Weights of a small GPT-style language model, trained from scratch on English Wikipedia: 8 layers, RMSNorm after each block.
Each number is 200 + 40 x the weight over the matrix's rms, rounded and kept within 0 to 999. Layers, rows and columns count from 0.

# down: layer 5 MLP down (transposed), 512x192, rms 0.12, rows 92-103, columns 0-191
# gate: layer 5 MLP gate, 512x192, rms 0.142, rows 93-104, columns 0-191
# up: layer 5 MLP up, 512x192, rms 0.149, rows 93-104, columns 0-191
down92,122,178,164,155,241,142,270,218,240,169,247,231,221,183,282,131,169,138,166,229,183,252,247,204,280,207,180,231,177,206,126,244,200,134,207,243,202,160,205,190,158,226,235,183,186,148,223,203,199,280,184,194,164,230,217,139,234,245,238,229,195,192,195,147,158,216,157,238,163,183,261,232,123,194,176,286,246,251,173,183,217,191,236,200,275,183,190,212,184,185,164,209,175,189,232,192,180,196,203,239,187,222,145,195,124,161,206,161,178,172,198,147,234,209,211,199,220,229,200,198,203,230,235,171,173,242,152,248,235,267,231,195,202,272,168,147,176,195,244,179,238,137,211,151,252,173,211,222,193,199,215,218,148,227,223,275,183,196,210,205,175,180,226,233,125,176,270,212,162,220,120,177,176,206,205,237,162,237,249,166,228,199,224,230,218,232,178,258,154,249,200,216
gate93,180,226,182,166,145,145,305,276,231,210,174,229,163,194,303,194,176,148,202,219,183,269,224,96,208,239,239,181,256,153,214,229,212,155,188,242,178,263,267,180,239,215,187,180,256,221,235,218,156,179,170,160,172,198,208,171,159,161,233,184,160,148,185,212,165,288,169,196,95,216,179,258,185,138,215,115,215,194,274,153,299,225,250,125,218,162,177,244,192,134,287,213,178,139,166,188,185,250,193,196,153,137,181,211,243,280,70,249,245,293,222,183,186,237,182,96,177,173,124,227,118,228,231,223,248,298,150,132,256,205,118,180,133,212,135,252,227,237,152,149,239,155,165,144,184,238,221,192,228,198,229,122,198,185,228,179,189,230,250,227,191,209,277,221,197,222,186,288,189,282,195,146,193,161,148,171,196,166,173,249,231,194,258,186,265,187,183,198,216,203,160,207
up93,175,216,252,193,250,231,209,181,102,219,203,149,184,181,188,190,185,173,189,218,182,81,275,254,151,248,195,210,177,227,251,270,149,237,154,172,188,183,97,209,186,224,191,258,193,203,181,135,248,154,157,271,200,165,142,231,222,193,189,185,242,127,259,95,229,223,256,158,286,204,224,226,215,338,216,276,191,164,234,221,203,150,222,199,159,262,210,198,208,270,110,195,195,203,268,192,244,195,216,206,137,284,220,196,144,146,293,209,193,172,227,190,189,170,204,281,219,252,169,220,127,192,186,238,187,146,224,223,216,150,202,145,219,188,211,106,157,187,199,217,276,163,228,168,177,190,208,143,225,181,165,225,176,206,229,164,290,131,176,226,209,186,149,201,239,189,206,228,273,231,257,191,188,166,249,212,195,160,181,178,210,271,177,224,222,202,170,206,203,167,225,212
down93,268,220,198,165,221,242,242,279,204,119,143,225,220,179,218,228,87,222,140,164,244,222,162,257,175,262,277,242,232,176,238,211,214,188,192,123,221,224,211,258,152,207,231,148,150,181,165,203,218,164,223,195,311,173,215,189,204,166,174,248,222,191,247,230,161,135,172,278,197,227,222,184,192,205,183,101,183,221,180,221,152,160,251,250,82,197,228,148,217,234,182,270,234,198,261,175,137,173,162,247,193,184,187,249,229,198,212,151,235,227,170,271,137,146,140,236,224,260,271,148,232,237,247,148,214,199,133,180,75,216,182,144,280,207,191,199,238,206,173,222,185,219,169,181,176,155,266,200,144,167,277,252,153,108,277,230,258,190,175,209,233,188,177,227,202,177,233,206,170,208,186,233,189,245,218,126,239,239,217,111,155,215,200,230,182,143,210,136,230,206,221,264
gate94,239,227,178,146,228,140,245,244,233,184,203,149,209,237,272,254,287,138,227,207,219,212,190,174,269,228,146,222,233,276,230,191,196,193,208,140,229,263,167,140,195,194,177,261,96,183,198,211,162,213,189,179,248,225,198,176,233,190,194,225,162,219,187,238,210,200,260,143,185,180,250,182,168,207,234,224,214,173,182,200,211,292,197,180,199,204,161,135,214,178,226,210,150,221,270,160,141,234,243,167,208,226,140,190,251,178,311,291,149,206,140,249,200,259,214,223,203,211,169,297,247,246,213,235,263,220,291,214,230,287,168,203,210,176,292,164,194,172,163,131,166,198,199,169,130,126,182,316,233,157,205,183,185,201,168,223,220,170,229,216,152,173,169,213,184,218,166,173,171,232,128,172,167,216,176,189,258,245,187,180,171,188,190,121,116,242,209,157,185,137,224,165
up94,226,221,170,178,156,204,241,168,203,176,174,202,257,182,211,249,134,227,195,206,167,102,264,232,218,139,177,220,175,179,224,209,165,176,232,170,215,206,145,182,75,211,264,188,219,240,227,188,187,152,204,158,163,265,224,204,186,264,231,217,241,186,182,202,232,166,221,234,215,221,249,178,182,225,210,172,203,225,174,202,227,275,193,230,247,203,233,162,206,215,231,156,277,246,195,233,171,275,180,148,192,165,240,142,186,182,272,190,210,246,179,170,201,196,194,201,197,187,163,195,194,210,230,215,286,261,184,199,225,165,195,214,216,179,208,174,166,139,243,209,161,139,168,168,221,258,197,254,205,216,209,179,198,278,157,226,181,167,176,216,234,177,233,225,211,234,213,151,285,215,209,170,177,212,199,140,201,176,175,192,184,172,154,137,187,160,206,104,220,226,243,252
down94,214,223,156,227,258,145,145,146,183,234,258,122,193,205,263,263,192,207,279,218,209,191,230,287,199,111,199,230,140,258,194,196,227,192,212,191,198,248,189,207,163,195,222,200,175,209,254,201,235,118,288,219,231,160,261,169,231,142,170,143,158,189,196,193,189,250,112,161,204,220,177,222,188,201,210,301,157,176,261,110,220,158,249,234,177,201,200,183,155,138,205,261,184,195,255,106,262,225,218,189,214,219,268,116,292,196,163,257,220,200,293,208,218,216,292,132,201,175,203,229,180,233,191,137,216,204,149,178,152,194,192,191,203,205,249,185,144,177,222,223,182,215,173,171,194,162,127,237,253,259,159,107,250,178,235,234,180,205,155,168,242,155,216,256,222,283,204,229,176,273,168,160,217,164,120,191,235,182,204,147,285,161,222,215,208,145,205,181,143,202,198,175
gate95,194,258,242,209,275,271,202,167,203,191,213,206,188,102,168,144,151,170,301,213,230,205,202,272,184,178,194,240,271,174,189,170,169,166,202,206,209,160,196,212,109,238,141,137,206,164,238,186,200,289,189,203,186,172,216,242,231,232,241,181,197,210,163,244,169,278,178,134,172,156,211,130,172,180,192,147,180,190,216,211,216,186,190,234,121,169,190,254,165,141,158,206,221,167,155,222,269,287,228,219,254,216,157,153,152,186,96,239,243,164,274,275,150,172,138,161,213,200,183,178,212,132,181,148,215,163,189,237,254,216,177,191,245,186,196,153,286,215,243,205,242,130,214,229,265,213,239,198,128,207,208,167,163,131,232,258,130,195,145,239,250,280,269,225,237,189,183,169,144,190,221,236,233,198,149,177,194,233,215,194,237,199,179,241,188,252,205,208,208,187,196,154
up95,245,225,286,237,191,182,238,204,241,234,222,199,158,146,274,160,159,188,219,266,220,161,150,207,193,229,193,151,157,130,191,125,243,140,176,196,156,189,240,182,146,255,197,256,246,186,154,155,249,237,202,257,180,209,214,214,160,208,183,286,200,159,227,144,233,143,198,139,194,138,227,147,256,194,298,194,180,172,222,210,279,258,195,236,193,194,231,165,158,246,187,199,173,148,189,226,159,233,218,191,234,209,192,165,238,234,100,208,197,185,146,237,212,192,145,233,188,219,225,209,182,161,121,244,234,204,157,195,183,173,196,223,278,203,242,185,203,251,202,212,220,102,176,131,187,182,249,220,190,152,165,162,215,257,157,177,282,149,205,193,193,223,214,258,284,227,112,224,252,202,204,189,165,264,210,228,219,220,210,208,188,195,170,242,188,203,200,187,273,184,205,203
down95,195,223,180,173,135,236,161,237,274,186,258,171,196,222,167,205,220,209,265,187,186,166,163,201,174,211,212,160,197,254,228,207,175,188,184,221,196,185,197,175,252,128,195,187,224,180,218,170,151,238,134,259,192,205,220,155,239,239,228,164,193,271,227,212,204,163,180,246,237,200,167,235,243,220,219,214,177,121,176,195,165,201,233,192,240,189,229,227,144,190,168,248,269,222,111,153,235,209,195,229,120,265,189,185,224,212,262,267,139,208,224,170,149,216,159,163,284,201,234,195,192,198,136,189,204,283,219,190,224,171,148,236,146,249,222,173,187,182,190,261,187,262,215,299,213,152,141,205,249,212,207,207,280,239,159,160,226,214,217,154,163,211,189,214,200,282,197,152,271,183,169,227,183,108,196,271,238,159,142,287,240,210,186,181,235,232,232,185,218,171,197,217
gate96,209,161,120,146,225,177,241,163,231,169,147,176,199,190,184,203,154,119,215,210,195,215,188,188,221,246,197,177,219,222,232,201,266,215,179,215,220,225,210,184,203,215,162,186,215,223,217,237,190,194,220,124,152,211,121,234,166,221,203,198,199,148,157,166,244,216,229,181,139,175,202,161,208,232,150,207,198,219,225,203,179,230,165,197,197,188,193,184,164,217,187,173,176,197,177,155,269,169,198,228,213,216,168,185,171,160,204,183,217,154,255,169,202,182,131,118,166,188,149,193,195,203,145,196,127,178,169,168,193,174,219,190,193,235,234,197,176,139,223,283,218,200,202,161,275,260,207,187,179,190,156,148,193,215,175,251,203,217,162,146,195,224,237,131,226,178,233,158,147,247,227,225,182,209,210,264,141,184,110,185,200,257,244,216,137,107,190,197,181,162,226,253
up96,211,191,223,195,247,215,187,232,206,136,197,229,133,195,218,163,179,279,257,220,212,214,132,181,145,184,203,186,150,160,159,240,129,149,235,184,157,181,169,239,186,184,147,211,190,182,149,250,299,205,200,181,289,191,223,207,225,143,230,199,211,167,236,211,227,139,190,100,142,167,161,190,285,211,187,211,257,215,177,208,200,195,196,226,215,239,223,263,233,200,190,211,183,153,211,215,224,225,206,190,221,264,204,162,222,241,191,193,194,173,155,165,268,138,268,240,220,176,181,169,213,223,212,249,209,244,181,221,209,177,227,217,228,205,182,229,178,243,206,155,199,219,182,247,157,133,190,263,168,231,209,181,216,216,154,175,229,197,163,201,155,184,209,169,222,249,191,226,238,187,141,220,137,174,223,167,197,166,213,252,213,218,187,271,231,265,190,234,209,234,274,188
down96,154,208,148,141,211,175,194,226,255,191,196,181,186,205,225,128,205,220,208,128,192,178,266,196,199,273,223,192,230,244,215,199,220,209,117,193,232,246,225,187,187,237,227,191,236,228,178,174,168,100,192,247,227,212,198,205,183,214,141,225,227,204,189,152,131,184,181,232,207,248,227,220,246,224,222,172,222,211,232,223,241,250,195,197,149,162,214,205,240,213,138,170,168,193,242,257,270,208,227,194,202,219,130,201,183,136,195,159,283,215,208,188,209,204,146,213,185,207,218,206,142,185,189,180,136,178,188,190,243,194,206,205,146,189,236,195,217,176,193,217,170,237,207,156,196,233,213,239,139,221,195,247,196,153,212,215,223,192,220,235,233,173,143,181,193,250,192,214,198,170,237,174,200,220,268,225,292,195,150,166,201,187,262,195,128,146,161,118,251,190,170,155
gate97,196,236,226,143,272,227,70,210,224,154,201,211,154,260,185,222,246,163,266,202,229,145,264,148,243,166,234,157,196,183,204,197,170,204,206,205,211,190,173,240,205,214,155,202,168,180,140,213,179,217,289,249,220,203,167,212,225,251,225,212,217,175,261,230,218,194,159,212,194,225,177,146,108,226,175,229,209,189,253,177,234,220,225,230,187,191,278,197,162,203,160,128,266,181,217,171,170,162,213,241,254,142,228,182,211,234,142,162,181,243,247,202,166,156,304,198,148,193,194,203,191,186,183,125,169,182,146,204,162,196,211,178,149,207,226,174,227,259,199,178,210,266,232,200,244,193,188,147,200,222,150,270,158,129,221,185,152,180,200,201,202,196,229,258,185,256,180,123,244,215,181,182,196,157,247,205,200,140,243,188,146,184,202,188,237,152,153,236,170,220,218,270
up97,193,259,147,276,201,164,255,149,174,182,152,219,293,244,280,223,198,178,138,226,195,196,191,227,162,132,299,256,267,155,181,251,221,214,183,177,259,231,169,210,193,205,211,242,286,182,216,166,169,232,183,243,251,135,209,176,179,182,140,184,205,250,188,196,286,237,179,103,212,201,250,204,203,158,239,210,223,175,176,220,215,229,223,164,241,181,149,164,221,224,181,229,140,224,215,235,202,177,248,154,183,231,139,188,204,204,195,234,216,226,185,202,178,212,199,149,197,232,179,248,186,186,224,170,145,202,247,192,245,213,150,189,144,160,243,204,154,174,128,269,167,203,192,178,153,256,204,209,205,183,193,195,255,165,240,217,241,192,165,149,183,203,231,168,208,197,192,195,105,196,229,169,224,254,226,177,207,283,182,143,190,167,148,208,193,208,186,230,217,150,204,152
down97,230,169,147,139,233,185,196,143,176,167,195,244,211,203,212,295,145,241,263,167,219,211,156,193,182,211,212,148,174,175,184,237,202,265,203,225,173,164,200,213,132,220,190,189,160,222,216,213,278,227,294,218,119,293,250,211,191,198,237,184,244,171,215,185,215,128,219,160,215,243,193,207,241,172,172,231,243,313,269,168,276,149,227,173,211,154,252,225,259,182,277,153,216,216,162,170,232,293,149,229,189,173,176,161,146,154,154,240,193,240,201,226,254,142,183,197,211,200,144,160,197,248,217,252,243,92,204,237,223,200,201,257,277,164,168,209,161,190,165,245,220,246,232,209,175,190,204,142,214,115,173,222,224,168,214,156,199,244,216,127,198,128,221,279,128,237,191,192,196,191,170,215,204,138,179,171,181,265,213,171,186,215,253,229,242,189,184,201,205,213,257,199
gate98,225,203,185,195,153,174,251,175,257,168,209,215,221,194,197,232,254,199,166,170,257,132,279,236,196,224,200,219,150,201,172,212,206,193,92,192,215,166,216,167,260,203,222,261,220,169,137,198,130,288,183,198,297,147,177,134,236,118,69,222,84,253,162,144,165,210,221,216,196,202,163,244,232,186,218,244,233,172,259,238,187,149,164,167,131,161,247,146,160,121,207,165,193,192,246,242,202,182,248,210,203,200,295,207,229,180,216,238,202,134,232,207,228,283,224,198,205,209,139,290,159,143,117,134,211,199,131,264,214,198,156,231,195,212,228,136,236,208,270,200,256,178,172,195,228,231,221,153,218,263,218,169,242,172,229,232,174,249,229,206,256,234,232,207,159,193,223,179,168,145,114,238,209,201,102,292,159,292,246,191,194,100,216,148,196,145,150,202,195,264,203,180
up98,196,186,230,209,151,264,259,130,258,171,148,170,290,111,212,258,215,269,335,180,241,164,241,252,229,152,151,152,133,206,165,117,223,148,200,269,183,153,188,242,171,178,139,283,233,241,217,221,200,314,225,202,203,234,214,237,211,196,127,270,119,241,162,218,136,240,234,249,178,293,144,200,275,212,282,184,197,150,148,141,204,207,208,204,153,131,237,180,130,270,168,141,205,134,276,255,175,142,186,168,244,247,205,125,250,206,193,150,194,239,168,153,183,262,229,75,178,177,295,232,197,151,139,203,247,238,216,142,126,220,198,238,160,227,199,196,171,234,135,198,213,158,198,223,308,254,169,175,229,242,235,148,132,245,236,200,234,206,329,226,198,203,182,261,166,204,267,179,259,104,193,164,235,192,162,247,160,166,262,253,201,211,169,138,293,130,128,255,256,169,249,198
down98,72,127,251,198,187,255,207,111,261,160,152,191,233,206,180,341,206,188,279,183,197,206,228,261,227,101,183,291,208,168,182,174,218,201,241,141,146,181,162,150,196,134,234,183,136,170,164,188,151,379,180,134,296,127,219,216,201,182,195,227,177,240,162,239,205,213,194,175,223,237,206,209,251,147,181,334,261,178,263,186,238,175,146,204,90,128,189,148,257,174,250,154,197,220,219,185,230,194,149,167,120,193,212,201,203,168,197,240,195,183,184,249,293,201,222,159,238,211,197,213,214,171,209,148,172,191,222,194,194,154,176,162,232,172,152,168,152,218,200,200,303,114,321,169,218,141,100,157,253,224,258,170,218,158,261,311,173,161,247,293,165,212,239,293,291,233,248,238,75,139,158,195,209,187,108,208,318,198,219,172,190,117,222,241,200,163,224,213,220,143,133,206
gate99,242,198,194,274,206,220,240,207,171,149,229,184,171,209,232,183,203,161,160,226,203,205,270,290,218,194,164,165,184,237,211,261,208,248,169,181,262,179,188,199,144,198,183,135,221,197,133,186,231,177,185,124,187,225,154,241,164,172,241,247,225,172,195,190,155,159,169,232,179,239,201,134,135,210,179,224,117,234,193,204,104,189,210,221,276,171,131,155,277,166,223,166,251,136,185,83,235,207,199,193,192,265,264,201,172,159,224,182,218,267,160,163,163,206,189,178,252,228,218,186,138,195,194,182,236,187,216,160,212,146,203,182,256,188,208,157,238,166,220,175,201,251,237,213,218,176,158,221,130,183,205,298,162,245,151,190,149,220,194,188,142,265,215,245,275,210,256,190,195,171,180,190,144,227,225,226,197,193,223,219,218,225,157,159,176,188,144,210,178,234,244,183
up99,219,229,215,189,211,186,133,216,197,252,229,222,245,164,180,186,168,293,206,193,192,122,164,218,217,163,187,200,222,207,197,149,239,243,167,220,178,181,150,210,262,216,185,232,130,249,189,277,139,189,193,230,188,123,221,207,228,200,217,233,222,218,192,167,244,221,295,252,193,250,262,137,197,195,151,240,166,130,110,200,244,127,215,192,163,254,234,207,202,199,181,169,201,217,124,222,120,173,224,273,255,190,175,213,207,201,120,272,168,169,194,195,196,212,175,247,209,173,242,144,213,250,275,192,257,176,228,158,206,314,197,196,201,260,212,185,196,180,288,221,197,222,197,194,170,209,179,219,240,235,188,260,244,238,216,189,246,203,197,177,205,245,220,212,188,121,230,140,176,164,145,197,221,224,237,161,203,224,186,104,174,166,262,270,185,151,200,207,141,158,182,192
down99,157,197,228,170,240,209,252,170,185,173,204,152,296,202,163,259,233,195,208,197,209,242,148,138,181,187,186,224,197,164,248,196,167,186,182,251,175,245,242,204,201,177,267,256,199,249,223,188,194,245,118,227,129,268,153,242,151,204,197,223,207,273,136,204,192,240,190,143,191,195,181,236,240,241,215,180,172,229,279,160,285,196,206,123,193,136,222,213,165,172,239,240,246,231,224,162,168,171,159,144,166,114,180,176,207,293,249,250,188,133,208,279,135,235,205,166,189,233,188,210,171,180,202,215,214,199,211,206,194,162,184,233,262,199,193,232,162,186,171,193,159,176,220,197,164,181,154,148,228,218,233,107,154,218,226,269,307,202,236,131,230,202,216,188,282,166,222,183,213,169,165,168,218,238,121,224,195,219,184,195,259,106,139,162,212,277,234,197,189,229,222,217
gate100,167,236,209,201,207,198,229,185,235,209,235,203,250,162,210,245,133,126,160,282,225,193,279,186,210,225,189,234,214,268,155,217,56,200,224,143,215,213,208,199,195,162,265,189,236,151,179,167,217,235,172,193,170,230,229,217,219,129,192,189,206,141,203,184,163,206,208,158,244,166,198,203,149,169,133,143,219,228,190,198,185,191,122,207,160,208,195,235,252,206,170,193,315,236,238,170,288,252,185,208,180,158,170,195,174,257,242,106,217,199,169,262,163,202,223,208,162,94,177,188,228,236,254,233,174,217,242,212,214,204,199,197,189,199,221,225,201,142,191,188,144,166,158,196,228,233,191,155,183,148,137,187,251,180,163,227,193,201,130,208,219,256,178,220,245,170,168,193,314,221,236,186,224,259,210,179,209,175,223,195,252,169,189,214,188,213,234,149,213,192,180,191
up100,242,148,252,187,216,216,256,220,165,165,221,172,128,227,179,169,159,195,218,229,188,180,251,244,203,231,220,178,244,248,185,221,184,235,256,215,231,175,246,255,145,216,229,177,284,246,263,191,182,224,236,218,178,161,178,206,185,174,197,177,178,195,257,257,197,156,159,210,225,212,175,154,196,205,238,246,263,159,184,230,179,173,184,220,195,206,176,221,232,223,133,172,215,264,181,134,200,241,270,269,180,219,159,139,161,214,280,129,248,187,193,186,230,163,213,150,249,164,226,164,167,224,171,183,254,195,196,223,162,236,253,202,216,214,259,210,185,213,170,158,163,162,223,181,167,240,291,217,171,213,191,179,273,168,179,206,205,260,166,199,130,194,209,220,190,221,188,179,242,204,204,173,197,203,209,214,222,192,133,209,190,158,201,199,202,213,258,176,211,218,236,223
down100,240,289,211,252,171,262,211,195,205,195,195,165,253,181,267,188,199,231,173,268,222,297,210,157,208,226,237,172,204,199,252,208,119,139,240,199,216,200,195,249,148,124,227,239,102,231,203,188,209,228,222,201,223,151,211,222,157,198,203,181,199,167,225,176,223,167,222,237,284,206,252,238,213,204,183,147,170,145,221,131,192,230,158,173,157,146,172,194,259,201,167,216,230,249,130,133,207,206,250,174,199,174,181,195,133,218,230,128,180,175,198,205,173,134,215,255,209,129,135,194,256,210,218,198,226,239,211,164,162,163,208,193,164,183,156,246,233,231,231,196,183,169,196,169,196,268,226,163,171,219,165,143,109,249,59,231,188,188,184,245,195,237,216,203,203,172,233,215,202,165,272,201,228,186,223,184,194,223,182,182,190,217,207,222,209,230,261,234,206,228,186,214
gate101,226,205,154,135,161,167,182,223,197,274,174,164,207,195,229,197,222,189,256,299,221,193,103,221,216,139,121,234,173,170,173,199,189,221,198,226,173,111,212,187,249,248,83,176,226,148,117,219,181,246,217,204,242,311,178,239,284,183,248,177,174,131,174,228,164,271,177,194,159,210,100,246,183,279,199,257,97,192,237,133,179,252,167,157,204,168,213,267,197,166,221,199,187,174,163,226,254,262,206,135,243,113,255,146,221,207,162,236,133,177,222,120,219,235,120,218,219,186,197,294,133,226,211,248,209,219,189,204,249,164,191,185,246,181,223,169,206,226,180,148,236,167,155,190,123,138,178,92,180,150,120,192,222,225,245,196,139,251,202,165,209,208,157,259,223,227,162,174,239,178,239,195,203,251,109,227,186,145,159,224,214,235,221,175,239,274,224,125,172,215,192,164
up101,172,211,240,191,254,273,130,220,185,244,251,205,130,240,227,114,120,197,197,133,197,210,263,170,241,263,196,262,186,308,182,216,211,184,181,132,210,249,163,180,225,116,201,292,81,302,202,213,254,132,224,279,179,89,212,154,154,241,155,226,229,200,267,214,263,240,232,221,154,188,230,130,152,115,199,216,238,184,195,229,204,226,208,163,173,215,253,237,227,159,265,160,209,244,228,202,161,86,175,204,154,226,137,251,129,198,219,156,179,355,152,206,171,129,242,187,183,201,211,151,282,210,183,160,191,164,239,157,150,160,225,214,180,207,130,96,216,237,165,264,228,239,163,242,114,175,163,225,237,238,214,212,102,163,223,126,264,185,241,200,313,202,242,182,146,133,239,195,134,141,252,150,135,82,211,201,195,235,237,185,184,75,155,140,225,170,174,280,97,158,198,223
down101,259,102,301,178,245,156,199,291,195,194,268,222,174,160,210,201,197,213,164,109,220,197,250,201,172,245,216,175,210,177,316,245,143,140,184,206,238,203,140,283,146,261,304,148,263,244,311,167,131,142,165,147,178,151,267,85,105,169,217,166,198,187,317,220,140,241,141,249,200,177,284,193,270,203,241,215,195,206,177,190,153,147,252,124,212,123,191,135,234,224,106,242,198,262,130,130,141,186,147,178,147,283,151,200,176,213,238,252,256,289,158,191,146,163,267,185,188,300,201,161,320,174,178,197,149,226,152,188,188,234,117,178,148,286,167,175,310,216,228,131,209,190,198,187,247,254,206,210,154,182,235,189,190,243,126,168,216,163,185,235,125,151,285,205,146,210,163,262,204,157,223,156,153,235,207,212,197,219,186,198,143,202,200,255,136,141,157,142,210,218,162,303
gate102,264,231,210,214,266,186,206,228,208,162,117,205,221,150,250,187,177,241,118,145,98,188,232,216,216,209,109,198,285,205,191,157,182,159,288,150,193,240,236,235,172,235,143,277,158,149,236,155,159,195,187,139,218,138,186,160,208,259,147,207,116,194,148,148,233,237,165,196,125,254,202,170,142,167,231,179,228,190,249,216,214,168,212,190,190,172,171,165,189,149,213,178,249,211,147,156,173,198,155,199,236,186,190,221,135,185,168,167,205,237,175,165,125,228,227,177,231,238,248,209,113,166,197,177,176,194,216,233,238,181,222,266,195,217,166,157,175,221,218,240,295,191,166,211,189,154,186,189,246,165,175,142,223,180,158,221,242,294,245,223,135,160,197,193,157,181,213,241,205,203,198,162,208,182,104,214,189,232,238,147,170,192,184,219,288,213,124,150,146,152,182,178
up102,276,225,167,211,154,178,115,232,199,177,200,252,165,184,152,257,134,234,193,197,196,112,195,135,190,185,184,167,260,141,243,112,225,173,203,182,174,167,262,235,180,262,183,161,258,224,197,190,169,193,199,192,208,188,167,198,202,201,201,207,100,207,219,228,193,215,212,191,187,168,160,182,253,209,263,201,248,201,164,207,220,171,194,155,209,230,199,217,105,208,186,168,201,212,225,205,224,177,187,204,194,242,220,199,195,204,184,220,221,213,239,187,122,233,214,204,175,213,230,191,170,147,225,208,166,226,244,251,205,201,152,180,221,187,210,164,237,202,154,296,202,207,166,194,156,136,184,132,193,152,177,159,206,168,199,152,185,218,169,235,135,195,83,164,199,203,242,148,213,140,138,221,175,249,231,163,257,188,234,218,160,224,261,268,243,218,247,202,192,139,203,165
down102,220,239,196,211,193,189,289,225,215,234,150,163,174,209,221,178,194,211,187,186,213,193,188,234,241,171,231,266,220,218,169,202,215,208,217,142,235,212,196,177,223,140,248,172,188,142,166,189,212,142,223,210,134,171,124,132,143,210,221,194,169,251,231,148,260,207,142,171,241,273,187,173,188,229,115,163,183,150,229,165,171,267,194,163,199,193,233,138,272,155,184,240,158,175,186,235,225,219,218,190,139,240,182,167,203,190,182,145,205,164,151,167,207,246,161,226,204,202,200,97,202,244,161,185,234,155,216,119,288,165,164,221,122,238,188,262,196,220,289,87,214,212,206,76,155,174,105,171,119,210,232,240,138,179,182,138,264,194,178,195,238,212,166,215,233,183,147,237,196,230,168,228,165,180,199,187,132,241,165,186,155,202,202,244,227,204,202,254,98,143,208,191
gate103,162,146,157,204,165,229,263,138,199,135,134,195,198,162,250,222,173,231,215,214,227,216,237,166,222,259,124,193,226,176,264,161,175,151,240,180,178,163,228,137,215,236,197,215,231,262,237,202,148,227,247,245,197,186,193,173,170,257,227,230,230,177,160,161,193,179,160,199,167,255,228,212,206,236,184,197,190,193,166,279,159,127,199,204,174,280,245,249,176,196,208,240,211,172,249,244,225,184,206,275,165,220,192,249,238,153,221,127,129,231,122,146,189,138,291,101,178,225,223,195,258,194,188,143,169,202,180,256,185,182,209,208,221,249,158,257,161,108,175,181,201,249,178,169,200,235,206,239,165,170,213,182,216,203,163,179,203,243,140,142,178,111,214,199,242,186,170,223,198,244,236,191,168,239,218,205,204,145,196,182,218,156,214,209,186,241,195,208,177,200,210,229
up103,171,235,190,172,229,144,239,227,262,200,114,205,197,188,228,244,193,189,225,155,219,157,268,141,155,179,278,218,154,177,198,139,231,244,219,205,301,157,136,238,167,200,181,191,205,184,209,183,212,249,267,208,234,208,206,230,269,252,201,233,234,157,186,212,186,70,223,173,202,213,200,238,226,171,152,163,166,160,176,235,217,193,192,233,204,285,173,218,168,216,231,193,204,228,152,216,210,191,225,136,165,257,244,191,95,280,137,204,231,291,163,219,161,156,124,191,212,234,261,193,241,205,231,151,225,130,145,173,185,215,180,187,228,302,218,147,209,262,240,233,193,171,117,232,205,220,188,151,227,220,225,197,207,219,207,144,165,250,131,221,132,182,236,216,208,126,262,221,139,184,269,228,250,267,240,155,228,179,169,211,218,181,261,215,259,108,265,222,211,178,198,225
down103,202,177,165,190,124,166,208,263,223,196,254,157,159,203,154,217,187,212,180,214,175,202,178,216,283,139,153,232,200,260,207,156,214,190,193,189,152,198,195,160,257,180,195,209,203,182,226,154,167,192,187,135,214,203,209,238,224,223,187,142,151,197,207,249,260,207,210,241,260,253,173,217,180,150,238,174,155,159,216,250,181,190,140,215,181,191,153,241,186,222,131,253,119,327,227,214,250,168,177,135,162,187,233,194,176,185,187,166,127,208,155,75,134,182,213,211,212,115,227,238,151,122,154,200,178,178,167,213,249,233,219,158,120,208,218,133,308,239,158,230,227,175,206,178,166,270,196,228,257,197,187,199,235,172,128,150,221,272,163,191,147,246,205,195,256,259,234,136,322,157,118,180,186,170,136,256,206,191,164,248,154,202,240,243,227,187,141,145,213,192,167,185
gate104,236,172,205,174,137,229,176,181,162,191,224,217,186,159,154,204,176,191,233,193,225,160,158,194,199,165,227,175,188,203,242,228,192,207,230,249,171,222,212,214,157,104,230,118,202,236,183,118,199,159,232,102,162,189,222,172,230,212,253,257,141,252,205,162,243,201,244,172,171,200,219,216,197,249,185,80,156,134,203,170,184,188,258,158,199,144,222,261,281,243,254,164,226,194,201,249,216,229,246,252,282,212,225,171,242,258,195,183,177,249,226,207,230,222,243,140,185,205,199,219,229,184,212,199,179,206,121,283,198,236,157,183,212,212,185,219,184,169,235,185,111,190,191,160,175,183,236,220,268,204,198,260,200,159,283,215,102,197,195,213,190,161,184,220,176,217,251,240,243,175,151,242,164,207,233,171,159,246,235,189,233,225,139,221,199,142,226,271,184,269,258,152
up104,194,182,212,170,183,258,176,229,227,177,179,195,160,189,139,170,210,178,205,194,253,201,189,170,189,198,258,169,210,207,214,203,233,259,246,207,174,190,214,190,167,167,262,176,211,240,215,84,233,166,225,125,170,200,238,178,233,197,228,242,137,258,208,171,200,197,210,139,213,180,190,230,211,262,182,155,167,139,229,219,169,177,248,138,213,182,228,230,264,249,251,137,228,238,231,226,214,167,187,188,249,155,205,178,225,180,218,187,179,179,192,219,200,232,245,147,227,159,238,162,219,160,239,202,201,244,165,212,192,285,201,190,221,240,195,134,150,211,242,193,141,187,243,194,193,174,258,204,213,224,202,225,155,202,253,215,123,136,178,193,208,162,123,241,205,199,239,216,226,191,148,220,187,196,238,214,146,195,203,208,142,215,150,234,194,110,254,254,219,233,235,152